config = dict(
    norm_eps=1e-05,
    bias='all',
    tie_embeddings=True,
    parallel_block=False,
    extras=['capped logits'],
    optimizer='soap_variant',
    seq_len=2048,
)
Each number is 500 + 50 x the weight over its row's rms, rounded and kept within 0 to 999. Layers, rows and columns count from 0. Numbers have three digits each. The size before them is the row's rms in percent of the matrix's.

# layer 6 MLP up, 1280x320, rms 0.101, rows 621-698, columns 240-279
093:483547496521465540468510509496494451468366462482495538551504505492446534424446505464533509409462506543546451448453532442
095:443486540435565506480471607547538425513441450530478485537521510442553570554506506513496412532549499490455456461525381505
098:439496529530558483450517535501438371549436502547494519499514489547514532491472516500592567600494485496546538516445511545
107:379526602380567431356514411484429489475483465463534502543499553506531524530489454523388431462482549510517494496461541501
096:509410542448529541490531455512542622554491546450435452586520423486535459481490509452471622557481504492620488517491522472
092:503538599456460512462469483461446591531594557450492481474472518396494506491432430537423445478502444448508419449489514569
098:578498415490573504435490493570441529552465490545409527550487549523568551515605448429475475532502510491620575529494479485
091:518517530506525491478446453430522527613467555614467425455556541421450487485517416463517422502558513528526466476594591523
128:524470561485567502488496460519478502553427626509462464467441458486501488560462378465478519520543513527625469436501531392
099:546496597588448594519504501429444562576450525493557533543498535437450539521439508538490577440472524449445489556432532502
100:425508543494516557475564443460475482484517488517414583585537607555457588473574462485551498492466518510562501454471437441
102:497483500474528587487499522511403634540515508497531484505591509442605524420562511577445515575448447509520589540390394490
087:445461440517527514449436524432439572474555506512492478559486509475495465490461522478539516599427514468515409372479390507
100:520429460528423580510518489515555471518605492469550479585533570441505606532492445475424536531583485503494490447415546639
101:567502565394509460500489539546579460495495435385571471384496507535532455616507404521488541514403472485526541533382450459
100:503411472551541454448454432505480501417369557525557444529520531545585462527502578451446508494539587549546481472493580573
093:551521507564529466499514489502476419519505545544447542521424536490452542520545536473460435430524514506477513506531569441
092:452496520542584442518504490508477508490537485519562656567500451508576424446427503469448564525478433588552543525554530508
111:452480478431495491490482539542480438438525562633480463593550559565541446566422478504445513523528461574523563530450494530
096:521487601498595530507483552450510431425450422564547522536495463503520517499555554585544481520428558470524540380535427449
092:509493448452427570488538389534526494480486495623507526542523486478458471522435453477508483567484409486557470489528511439
091:593486447459524448503452390525390552460390441552471507543521480487547469548518492530445472482480430499521556411461577495
092:544431568402490491468440455585431525590479412476497469550490528491536443442496596433572549440438505586589471451461509527
095:386414462525455596474623506427466448532545489534427591514501494448532512545588510500526445441498435512496603589534535445
105:544552431458511487516516436457515456509500473483485435427575520474474516476577500606544429480510470471475518473566497504
098:544407566450547467518580518521494522534452447522517515513480502559535465473484519492533490408423480570500547465563487541
100:491460472418574470523568477475500453447426519511435432474501439517427541552483514576563529552516529406545438569459584473
087:514615485558480519436510610479623570592533481391529463454471494520473355515531444514535540534570467526454559596483474532
127:492538551481511451463535492416505476554362413471444442564526474491450526520361472533456531446467473454479541528499479532
093:541504526538482427480520412533543546569562520512537499495510512488528412548603572640427412483569534520535478464547402493
094:555539569458472548517492509624502532494435453459500556494530560543545525519571434465411447578444537543410432429470567395
105:562498530478532452496388464517491586520531478498568532345411468456458642469502552474495431581540579423461425473582482446
110:451478530539506440484459477513595503490563479504486424495586486555562561424541576481492505539578553562547486500539474409
099:571495497439447469455491476586498541560479451535509437553480478458644592540421512469468535476514367526555560559462468474
100:487510536520512525575405563501599475497401549579614481530515512563602506470561481499560501458582535507555472439514499467
099:484479536500411526457551526483409559445477501540452439439465448546457543481411454462509537425579569481559562479599498431
108:534452470574438494499601542545439516519438454508518496581514473572568477503456429445450457542516488538420591586504426560
106:564474453443548530587491470498450473510454541544459575434565526500587490530544563433501472469447451517527515507548589490
099:470470466427480582483501442420516429574509481615385490509518503533509411568563604488512497501588465491458571567489499464
092:516523494484524579422478566544507533521454572460547550532524491422452514610449465535519603492531442450534424472505525429
091:598446458469561557493524533472447517325472538531492466524530563555531537456469508480541470455485517443545516532507503462
105:533472468416490476442559472461511485539484461426429597542542515480423470430499516528461538419476533503555577494546523450
103:509433524444510558448524441550438558483512460493467505440620451563450557559570503561490559446491496534456395546471524511
096:509489529486510525556580482430541496481536471481509530440552478527461487418465531503433548507476497397514513532568531489
104:563511601499505528568526484470460531411451500494542475538498523525518410501497513516518371532511481475488457483488526478
117:587424574569554545447559531377499479458497599522401525504447484510541558412467441533457463671513566504490533459602511424
096:503456447455446527497567582524546454566517535560502470451428488520543453479500541537518439528522461448491445479503448504
107:473423502465476451542589471437590437472485528526417461507535449528519597464494498529427510441504523549466459514475512527
093:444495543520581482482462544432507432444451483529429500544480416458472500539496474448569539547501517471448530557492525462
092:484551608472545446508483464503488479528466452464506490522497466481520452515498591482504572485598512519529553540587416406
096:437543592508586466418459540520446461492505456478534498458428494559581404553495477446486569539479431488464462447575576577
104:503490525501431498550535479483507599422396497442550544433520513468503438545431489492513371510487597561491488456573573459
102:527485482474520438401600584564503479521491522530481524454578389471519440501559512556472520546448474552477487516518500496
099:598511496496554464477478513513411468499418440492493528459440389554564426476575481527537456480578535454473418456538491488
110:482470506533551554428420493571487467526524497565472467522507468429442505490454557541435431587393501493501531451545481542
094:448468532490431543594546461497527482418518544450488478544541435461486572506522419540509525525560526411535502529579515426
095:465542505480536468559554546619597477550475429469479449460503476467513471465568496438455515455520484493523461434531506502
100:498535519539602506491480441511492506448534531481496512512548493488542434413446562512524451551530507567541514537503462411
086:529588515474483478482435472514501462483425551449468486426399470533519440508411519620509481444525488597464463508530499474
094:564578532514443522451524529458403449546456511587498514524446416463488508480586522617411466516598495482508467501521520521
103:444367474523468496470487570437508530490482445502581473470439493572479577468542582345481467458548520582520506505516538509
090:584432540536491524509531399572476575505454512512474538424490506475448443578561507392471503503518509511524477506549512616
100:473405536524414566532547599507552417545450556585558474529516557507607511523397546446518494381408500506517405459404496452
097:493445516504414550525465477514569416527524519462434595514477476447513507475488598479357578507564570522489475528512519494
093:463549495524503473442620516548555535389507522518471487533423468527543431580517416433489469533514510435516549490555477511
089:490510483482469456477534542539488518486537465476464474432496523483435524528466441553574366582420561541493472530457452561
095:518413583529501532497494532442476504388452591481479463510524527426509555464476427447473479546542476557486432599553470535
087:396461540462558539549522530490454436541492482511537516602506483516558520554453487591382502593554478434614578490489441578
104:476503459507482532550525444481530479446453551550509582554535523508613557451557610533413499542533538437468459611510560502
110:466464521480458515505545499475444548494428512460473493600536532585482453582428519480562452612568472509445476538489527381
097:499418498528510530516535429462562471558421512507470467485534480475424580505512433520463435490436579522504428530633472402
112:502590437527535481490505540508383547517565594483448461509548459429519495512539488562506538543444623378476527512570531435
090:475408586488450506509486481527519614490461374453394510537502489560522467391549493620540417483566551492583529527525417421
097:542456599567477430474490512481517572523477576479419477530559477479576577576522478432488523494469519432480557499549456561
094:474494497437604532517613432509498477428359447474447461485449523487528464520472441467545476539479487451471493529517512476
095:466465419468497429464569479496456476493505460508497505505538521446433473509578613416546492446588442537450452572572527540
099:475526496440488502437472548537432492443551434534447493432554597565605535535556520541516534519515479560409505493493495449
097:471399553489536467482425551472493537528503395501564431608530490426495512377470493435518523489484467440542502503534406405
# layer 6 MLP down (transposed), 1280x320, rms 0.094, rows 621-698, columns 240-279
099:421523476556514425574485528413536525446501446492488520514450463481518543452421501529497500545525524498450524489410528531
105:466473551479529484545519507533454497484481508432552509499495427503529474512525497447587544450506429638536572486555477443
108:443441527482499461474410460469540491523498513485556410485587506440536631366509560539562502509454444515438491529450487428
100:514483501562502558489467458603524540519480527460443541499497553502492449463466514472592426564461523543563478456528459474
101:421495474509501527517526509468480538449572528528484438538508543510467599536410452445488433485576537577595495507486556476
090:446449573507477479529517515459465457464396477532456486551520374442545537460522480608474415406532359455517597511546463511
104:539526466437468488492559467541560584500516492518544511469512443458497571472410457467396506388495429529491534441523554503
099:399554499445567531585488444501499456543516496515419535563445494532570541481517420480472557555566545488460508430505555473
106:485507492458464585473404537487438449502438469466470484511441531631556478496446609497489585469536465587391545532578479532
096:575524451608484492443526483483442508501599529519418489535478531499629472397494458424454461459585461462494494443461574597
104:542489566417569484538541518585508526515590483396487527476479533531498586523543494518527537568561445531413583571506524471
111:469522473540513513502393532540409421554536594564455554516593501426480549612458482468515477472522511605412536532474453448
095:566549523597475444682444501568441585495431461508420418611544503529596478366379534469520572569502492505495586492481478532
102:534488514457396552418521500449523480519457491468456570526534550516492531427542475502538449518499557510432527575518507473
102:528528554477527455487500515437492509637515531463435406451634558541490527487554558481517531444488502508414492545507463502
105:517455525460515554431540454446560599487537546519484587441474476473486532502475457414490524548468479442421474552429580399
103:513510444472461556541447399453628483431518532548452524552510527515576543450478491587429531550425535439566446618506522406
108:371464443459524582487417469467352492570531604434450437468471506461488475534482520421420513524475562506521443450522467554
109:529452569524509444491529494528516584485528499461512426498542468526470460488507549449562421566520507549485524446509537547
106:550471533452489555504536472509451444566544451510527546536570464508526558566501599469511480508523488464602375559524490470
087:480519484484478413520508459512458418529498455531482528513490451531490494453444570471485497470515530482441461460529531471
076:551530383523514578514366500477495499442499603494449445502521478515361450448593472472461536560499435525404505399579542424
073:485596536479458556529553449475560489571483579471533470512546537569476549429580564569461439618515443450421494463515459484
111:420359457517428537471576580461411578568535505520518492539478458492535452630419536424442541503372619420551530538472479493
109:483523551529447536603544548360448555486411530435455528497555621508521482491512562550495534527535464504530436438514523517
101:563488514505499548477479443463542459495437592461574487499558454501485599505420512518570434426554483426583506442517541522
108:538548546452517528559469488424505546475499553430561488440418532604465492441532527464433457531482468465420506491501424566
089:433561513526482544532479531503559484592547428531542524508490493466477400546504581447487438429512467436445491503454537423
127:522500591521563489523517437485490593462527529528457519516531507505434457445446437518494425451486471486497519475464533546
094:521591455517506553550472500505485366393561555521532499530474500591503472434493500459445510491434571438477471517432505520
100:448617519498503597412381495466457524511545547361509502509492510539569509481519460526476509423522546479541543486462446508
107:446479495493456507531505513492404500530571576551562482523495564515399441545461552465494426454476520512545569513500498522
116:615464426481551579556457503485501495526525531487571517462462455432452460596493413496447468430413471445553476449455508480
101:497396539560546420551425506511441537464480510537367516580614528518472593425512457551491479515464441471542532487477522459
105:582529530516412405513479536433455449396545498458494549548439442477466391510411510548509407615444575533504515554425487574
118:467457410508465537520553531506432408461461517504615494525496498440502476528536511474531513436483605561468564478416471629
108:514479449539496408538498523493477531485562510434556482472423497425512506545556451523576450514489508493516536484483525516
100:507541452443549514556417499450587483559476583497537443378539478489445439459480478532555469443443576508558386447464513461
097:347500502414447523467475480502472498625545564499408508570487447494518503449477512540469470513583459556472436534436472550
086:527481461470551396483480516448506477586481479470443446440536447580481507454569515523517478485504488461495549492448508511
097:420560458435560517456510541561536528476495532511528481526471487485523423443519424419488510549493456479586472473616535494
110:538439560530431592530513555459500560421483435501535480532557486558503499563525476618461510663566502487546510552460489435
097:518448512572485486516439507482598416484495534556525560509482537451532486457476476470480506547479634547573512523515449526
095:398515437529467543547402469618449502618544450545465408486560576528531485485456456467485485599566520492607555476540558512
096:508487494434464549536547491500519517455539420556440523598563513517435544429484558445533442487538509525439516508510523537
120:491472569511538446427530517468437465484513495503494526458470466478557473505454433515532593435530545485508433452551549522
079:437524532497507423475488533481461485519536515528545466458547516443557448506484448440466574525563436486511415468472485453
098:453458550541460517525455500615461487543512496572436519381591539577460440445504437559593441438480457481518533558538536418
091:492503523464515500561478407457519554582498464536442471522405472440498528544427522443494499521518459419487549475512505454
090:374552521497504531559497514468497486482524450460531559466485517512451470534547524471479403476537516463457491544507459556
105:531552503499529580476498497417561466504570426435447500558541492534401458537610568506507504430520502460581425515574457393
107:526505423613465511551495484536493491501487561577518497536504462579544527493505496412583477514553441436399549554445498422
097:535500469611498572480518486445535411442504464457432565504463399511518537486557472544452444531444539561483446542583513512
110:491536539528587426570596575473543514537520490411506499512553552482471519495457450454593441596502477583460495580584513433
120:451477464535475394497513469510508459555543494524455505460467533514617548439369529444490523500524500436551503408544536549
083:496497425432438450452564563455565467469521574514592481550527493513423468477528480553594465547490424585431408552540499495
100:562509468450431520540564458415555496427549430551447552509580522533494516368562476596521556423487564431500481592539474431
099:501439524465444515457439600497556517450588559563510477485472531468450529533513499534437499574387453502561450447479504537
096:553499460430534481497482507475479559481574532507448568576518552562461487449521488419605481454534556470470473482548493591
099:478601475541529513460473554517531523507610536577429493439500597555546504445457450552558450551546524441467480471432496523
104:503523534521527476529533535543484510552539427489442455504566524532613486506465409455470499495570450466442526443373474439
073:487478404506491526483537470586492419622541612562418491545472425419560515546593393409473500487591447564551487445597543434
096:520445525498469448531471540535487490523440639565375510518469453464488438396467584466539423449537480551495625498464519432
084:493511465520484507458498526499552441496520566486498505488524541444531511470524447463505510515553589496541453452568525554
085:506635564448399532479566466589415363571428477421572434458531506573553454586500551417479447460576482541511448533553438417
079:532503400460418436569484489528530499491503485492487457462413596442467478414464487501528485445507355607461507444535502470
090:378476428412560369428459513508510566475479423499477514526524451523471470498469493460580469438484419485484581502528455489
091:515428521573516336599558461573515482480408504470398454470436585551514551521542478391505444466492485462561494515557499455
111:441408535416524573476461444456484518512456519490370464614492556447538532488522468467517378469528487543462491376490548497
104:542456419452497449459529560497444482496435454550485451516472393507592483633547532565436552537414571580498405546474537498
098:472551528506479457521484598428460469482575395560545546482423540540441400473532479571505518490501495534385484541471508570
112:567568502553528535550492538455494547442528548467618525413443461431452454495562528415492552437522517481537484386518620557
101:510606491500475571455469484428476507550615606428569497511550473419471602478560557493412588535432472447352583468531545481
102:418496616508443457491549461508525460562580449472399516543471523549471533434502460446602486503479410522499575498572499455
098:526597522539454560533517427479568554492487468438559510466611528614558596521453515528431482545498528510479452531438536510
101:545498470493531558499557525478539572461485519417468440563505528581479539505452398533388519548468451500522561517491487441
097:600564577523472478508565521411533497403473448477513573462579496610522468539437522523441485510475470541452572492519484488
099:455501443469528523513536465422611370424462532521478518497527469568478510420513463541493564594477480480559400511471470560